From a checkpoint of a small transformer trained on Wikipedia: vocabulary 20747, 68.6M parameters.
Each number is 128 + 24 x the weight over its row's rms, rounded and kept within 0 to 255. Layers, rows and columns count from 0. Numbers have three digits each. The size before them is the row's rms in percent of the matrix's.

# o: layer 2 attention output (transposed), 512x512, rms 0.0272, rows 445-491, columns 256-319
# v: layer 2 attention value, 512x512, rms 0.0356, rows 446-491, columns 256-319
o445 091:128144111110166104110116119141117082170090165116143124175138129109102126106073187114154105184106155121153135121089102146157104133119114159131166128126148138142118136121188137121128112153141168
v446 102:113108132165153147140069135133133136150151114133125173105161127156126133094129123120128142101117120125146191138145078128124128100081135077146130150134111123138089156168140142126114152145161134
o446 104:123110120140126145134106100114098128140137157129119128163135125131131164099122189071069064076144124160114163130135164135154127142125106117114072154162133144095137157131094124123140134127087152
v447 095:113138133097123122130066091145091122117128107133135133144139145170130143131122147151109135130173145128106098129116153165117138101084133065163132129110145117121131147151129125138165121135131087
o447 099:149168107120116138120142104125069082124169120107125099147110136122129148119167135145152142096128124127135109157206168124143097135127104137129172191123146123148128134162151150143131162148137129
v448 095:114095106129146139150137155111105133142128131093109152145138120131138200173130154131128150173151105122152130162140086126133189138138102159149151132116143081121144098118110138086124092074121146
o448 096:094122136162111128157145141098137135133128126121152134150090140129107138151115143082116121120136135106066128125132093123107104153130159110116157110149121085101134134149131148118112115151096117
v449 096:150163104100152153162125127103135155141159148106145135139124143153123131149104177119136135133171153114120108129081088084155139091130115118113150116159149090114135151127129142106143122136114142
o449 098:137088145135161124148152096109113162112132144129094051136138148120129139169164151150119126170133134088126124126164127128137112131137126104109181159154114146115110107080111137141088102110114115
v450 097:115129135085082135158105086123120141123102146132122088129141133136106145100126085168162144131165107148143166132104135127139108097116105156136134162122106133129121157133166149154118131077163141
o450 095:167145130097113123141120100147115159133119168086107110153101119158121180152169149157127109108136117123132131138155112114146067143096146115168108130105139136131139118174130129129106107090133140
v451 094:122151080137108129173101139116131104112095127110113115144151134123162099124125144110147101155147121124127143136142141136130105104128129127155165157114155102148109143122186132134112157156135128
o451 096:154127075109129128132090136095138125142113136154142109097147135150095096151108102150165119166130124121123130138182118127137148120122120149179145132114136079167121113097165133108113144128143139
v452 095:124148117155142142119153086139142139153104145115107139139107133110132149137125146118192144135134127111158092146099107146100130139088111078108146126140172082155144159153102124176095156157164121
o452 096:113094112121136116172114063105093133109145096112117143148130144118114139152151157124154105112153119100152124142111181134088131078115110107119123144147190147112120116084129176130144141157158156
v453 095:130146125101135122134161105147110130120099170113152142154097107134113128072133159123172106122094123120109145145131116122148145145106173095109126162113101092131173114120130129126156122114108083
o453 092:148122130091128075152149114109141146136092104119142079188136124090138161079149097125112086088131115106105140104131170180156132117138081159138156131142182130123153120097136152134125171123142132
v454 094:107130135163115096116135133112132114091105140168120150141139171096105167125163112114155112168133114092105131194132105095126097120092090101108163135131168098165127164092142108115095160143133128
o454 092:128149135099133136140144123110080101127116101111131150139104143092114168109164086107148122154126118131114131104127128117149156115093105152119173122118201124170084133126125098113118122154145116
v455 096:150118122138124108117104127118094131129107153154157127143073122119124184153092166151127144117106128184164116111113120126119149100188133142143181135100176095129128189104167112140177148164162099
o455 095:170135164129161104136101136137148171099130103131138110137083137117101150128097162112059127146164140167117151074154074159114110078134138098105147123112147129112103117089162085117120140127161121
v456 096:122106105127131134145098163106125156092143152132122095177118151152130126121148116140105150100182168137102120117119142138088144152164167114162125160136130168114108139138163131162163100143123122
o456 096:120130139136086125147095173145146076129136105135143158133099096159129150109141123159085140169115152105107096109139125139090140131093156120148135095098093109117109142128118120149161114104166114
v457 095:145117139181109109167149105127144149099074119142106121124102163128109105131100100122114099152161138180100152145118159139124093156142123101078083103146076134107119130129130141127143163131137123
o457 100:145094133109118107130140134154169132115140101119096118105124111158105118170164130142116156103127162137119106162132143139101111087136108136100093134152108091127094125161135107145114108109184146
v458 095:113130147119095115097117151138150105157128103144127142139118117157163133083176156101130146126166126086101131152169105156084150116160163112164124155118099089128135112143136127115114141133080161
o458 098:147121134159158117079135152170127077174108098128159133148139119141128142143148106094098151145137142130061114180126128131140116142184089160154154074124151141139105132168119109121134135123125150
v459 091:122118141115141143128160126132095122097135162091135163158123122150106151122098075107107100145174150133121153119086098098082141143142105109118146081132133129089147132161150125121138160173130130
o459 093:101145142121131136125105157117119114128139133075131135141154144115125146119129120125128123126167110086112163122147194179091117121104112178150119137178134143134149124137128163094135182205169144
v460 096:140094113176116094136123115124071086134159130144117166134160137169128091127151124173136092131110165122113119139099113157124125127124143131120148121161141165121178125141168126151125134097110157
o460 100:188148093133090130160121093135094137129122106100132170136132143124120104091142115111136125145097148140108109133129131133136170072084181104162115119141144114114130122181143101136147140083082130
v461 094:122140148101150165137152110107146126113110120134161137172091110138109130116102107148112094124138145119145135100137103102134108103136098144135068154114111168101126139165165174110139098097106107
o461 094:168133130117133135112110129146124150125121134115128142150166150179145118147115164107119094110137134129160127131137152149141138110128109165141084140126157161083155146170114167128130126138128117
v462 092:099120110111124173159170115091117155147109148153126126080102121116119087144122081097095102131133092060136092111130163131175125153116114119163163130157124127140114099092159143146175096110122129
o462 092:126125111141136171163176132158144111154127131100108152112164090182134129122095122111111142112156078110173099123106156122120134084117122140105154128148094073116151139112149146154093096141133186
v463 098:130099148124124135127095134139149122167116150108168130161089155148130079124147180142139167122102158102114160158111123121146102133128097150138160096167122128128144149105135094138090154166092150
o463 097:125127133116128147090099109157152144144082122087146157140144089123101136106126166111141130126105117130113182146104151160158116098136109162138152140184139150128137109133195128136133150152085151
v464 094:158131165137116109153160140142121114154094156132145109142096128200118075124122142121120108173103105121170124153125113113092122101138120142117109108102098141126158166128106133130072136105162140
o464 099:154138125115143164127136161105152157136160175162157139112129116152114095148139172127133096155117111115147102137092105075109121105126080121110143136130129168155114123151119080111128160180146102
v465 095:115090129151129127154117147167142151125142108133100105125123169129130120141162123136130107143120119104141123124114108149120107110145149127107105108151125151112150118100129156117098131158099091
o465 093:153155139134112087072123137110078153147147142121113127119146171078100118141072142145129121081151112110131107134125122124147113129124146108095151166157175133161122107150144132137136141120141163
v466 093:096112137121144141104121149121124115115130120122113134136114146107096092110125122107181097126136123096086143147114083129145157121140133110113130147132148107107093110180125146122129128130151093
o466 093:126129132121105124132113111114146132154121124132136061141116139134099113109136159152122087076129111100120140118147137123117099140121159085133153092103151112115140141153153160110106130126141148
v467 095:101107127130144129133136129147115120136107121174102137135127121166116153117103119125110113146115156086140131120125138149146112116156105121143086135145138111120156106107156152152135088115097093
o467 096:169117096138118152132170113148088145166134126116096111110114163165114159139161122155158140122099133105146099137106107084155116123114131141158148124127085139100145139093129121170095127139108129
v468 097:112153106164126101155125108104106137127148138118144159115163084089113141118117146115143138173146159107121137096150146101104102126104107165127159174118128125148128177159152102116169134114083147
o468 097:103158109125126105157132113131118137156136151149139152101108137141153136118122150089148104117156114165082154128165133118134129160118139156118117168107160158160133173130147143143101129120096165
v469 093:095180136165076141108100061113150169146127158116154168164128132115126125156128097127150097116170127079145161137105165158103119130141126100145108117136164127146121091077164110157123143114115124
o469 093:155128106181136122138187096120138136149121121151123096141153115130083160172158101136124168095160085125127131169165148123130126129107119078134123127119135108140160117119109134139094079110141082
v470 097:153120151143151085139115126136136117141124145149103106136111102170149135150122094148149146139136124129157156088115121149143187117136143097109138081129179132167125184159123108115127132142118104
o470 097:131122091131076090135148122123100139131142133119106145140123120109075147154169158154157121149120147101172128131087127110125144125151103124175155096055126176126139122175142096163122150138114143
v471 100:118098151119141100129141154160088130079113122082135104105094161132123090144097101106146139133081170143131150147157085158141148084135149087136107123126103139139160142144121095149172167116142142
o471 102:111137151126115111088134135163141129135149088092166111131127155128079087116133121079107133112163134148138143125113147136070139088124132115110114128157120093104132147115103142116156158131143155
v472 094:123144123119110183092164149135116144125121113104181141143100114138123151123114168126186175104120152156135084143085154141083158139136102137165156105103137098144155147142144122124107102115134120
o472 095:090136091132108165127140132126116115150100107120122119141071115140125165100115121164170144130073135107148148105125129161150123105142101124112161117136129122087114117100129107138138118067120112
v473 095:126146116116118127106100129157085131100146141137183135131143129134108119160123116091163105074105107125099153146135125139093109114132187092151149147181154114123125164131151141167116160138130124
o473 099:114164124122104110184109108130074097106136092076147134165104131108121131109174129097150154146133141120170146168121137118103126101117130138129146112150183120141089101116132137134113125102113166
v474 097:125126168137125133082159167180093089137135111179137106093110138101115151110119118141149138131130114095117145112118138174134188142138161193132121102156125140141103110122142113133137102104064128
o474 100:142108164107107114080111153127158139130129147126142135068093147114147112114114129158143103183109156112133110075076130119145141146105134130149095094109060106104127143144139123140097122110107136
v475 095:109153101109138103145167069134133157112146109172098148119148116115142140145174120125123122126115143173108092096148132138138159126082092143155097155107141145163138123102096169102116160152135120
o475 098:104153133121144078103115118092090099124152169164078119117136143134084094145132161129102160137161131144133127160122143097150120127151119096115144106122158124144157116155093081106116141115093109
v476 096:137163148143106114140104169177140149116158140136125106137113092089113106130130149112119076138107111147160147112129127143119115126108138144189140151136159150161148147117092105147110131106158131
o476 094:160123145124101114079120156154096136145115161137150147147112084095128118107111105074079126160136119151153118097121070132130101125088119150160142093088139141167131132122104141155140115100141124
v477 093:122129099103120141146115131155105147116127125117116128130124133170126164143103092109102115143084157143086131149104128104155148140145122135110145126138180140122158123114145162123183109134129136
o477 096:137180114089112118157121116120098170084140167092120120111132130130164167147107123068150126101128149158107152130136099155097120078096116150104130152132147158134132138134192138101100089129151141
v478 094:157133123159127161113128113157063164150164143139117127104117120104141105089147135130140098117138149159145151149116106155149169147135116100093110138163077113144160089134159125169093100087176144
o478 096:134142131179107123135090133158163158105127082111149078130100118097135095145139117171172150099139107117142167071117138168114125130127112117091122110194087124112145098156125121160139120071138135
v479 095:114139129084119153130143139112143111112116133097145126137114127133126157084164109114076107132118126116133130155102072162174182100121151073112129122176125147167163146147161108143125135125133112
o479 089:117153135080124099146150133132084132098138106112126138107138171103123124104160112146146146138133120136144116143096115114134137102139156125136134129183145129120127118139098100169114133110106116
v480 097:132174156123107128071120122135161131087152153150129148145087143126083132170071110126158152177128132107112147085148095120106128115102152117113160101092123135108101123110094132151097107191124148
o480 096:125132179123130068138168111116095135108130155089140138138126144144115172127123151135135150135123161135116156120102129088131140124088144102134116123160138103104088111134149145145134131149114124
v481 095:106142091141109101139142115119109139128131170126185092132166178074118106083095094131158048130145111110119125086178156134153136125118129131124131146146148135145115122135116114169142130101174112
o481 095:117149085160111118121090123132126131123098132090162154135099164134177152105115134139125108146145117113141124117161139107138129117134080164148114112114151125123130133129081163098128104113158123
v482 097:118107126150124109169154148125137152127138118128140147139099153082180117139141118128114134101110142124147133162150112142170121091114128112089085124110115139121140090143142118131112096155127123
o482 095:124104110172146064132130099160152113129184130144128110114124163120122084179120134109138166129129128124155099122145113146133112122185090121096152152093141156114147128096105123115123129162134163
v483 091:118117133132117156134108159161108110124146173114151154085093163120175094139128102181143149158131144132131132125136115140133192137132191146128109145130126145134125097117145101109121148095145101
o483 093:106108120157106157069135172172165107134128155143140121111158100103136098128105128130167123124165113128126140119145125154094131132114120136155119141077102104136141118132170135121124180130150085
v484 095:146142131103094120117152141146105135137120104087078117113127107155164087101143158104161153147110145102091143114098158105154157091145098183119129131095139096103174115115109158133153098132156104
o484 095:115109099116129075133142147129123108121154144095109145159130117128166106106126132127156118103116156119131118170130155166164144097165099137131100146139172173119157139153151162149149117097143131
v485 096:125081124098133087133124126126135123128138148158179137146133076078105134125151119097097117106139075097085139132129147139109113115141111106095151135161119150118096148117159134098113079117094129
o485 097:143075126132099115075117094124148165098114122177132100108111095096112161110153103130092159159117092171120127155144129099129120178168098144158099132129137151159132113155146159114138114151139164
v486 098:093113122150135113124094127136160169132160103078130105128139136101132108107152127128124131150118137126136176137151092150120116144167164094115138141115149157115123110108148111087138116160095129
o486 099:155109154122153079132149142176142156064134134154172118126124143109141142131102141136123121133136085127156120143132121119129128168127125135129152146102131135133151135107126093141203160123145154
v487 097:153136120150115128149113102111143113108113088144138109130094156138080104149104121164175112152080089177107109141145133098123143107092084129133138148137124115144113134116146104127122154149114160
o487 098:111147133151126107130113153131116102159127127125105120139119127126098096182123140144136109123129146114119145166118149116079148127118132113108124152133135109138120146105153096086122136148099114
v488 095:123144090121111110120152099127139139117134124154076125122145138123133167146142140172129128143178121128077130083085156159130185105118149126131124127166090102138122103096096136147168197135101151
o488 097:115148131120126152134127141143125138134169082138094111141148115171114184129108152148098124104114136119110132116102153100169145117111137148144146122128095122090149114077108093139122156175136136
v489 095:130099096116119120164147105164108146149125156130116142135150151177130170103109166124115099116145123147140129142121139161100123097170106159139131117136131100120133074119141136095131138130122150
o489 097:146109132145110129148107125124143159121155138106133199104132129113138179100131152121118128113086118138093150116103120147133134124146154125146118123154095151136155098093112048150122094139117150
v490 094:165108132104106131098125110146136152109149106089144122158080150093091146091137140128066158108132115112127118120140167114117148123153112137078088131162117144142114120098142142137133152132133152
o490 099:182094133144145106119144102154158158139138105104161122136096112119098125109096116170105193147130125086135138116128086094104112133123134115061127112137124128121132114133082138130144122114148152
v491 095:079128100102136132111118205144087116141108105150105172139087147134145105141126113126154153131149158129158160133093155123151150136118115144101100163113122181102098119133084123112109117132122151
o491 091:116121097129146114109142149136154110119102134131116130098144108121134083167135108124136080156111163147120144107140114140169088143156126127160135151105162157128104159146116159069112074094114110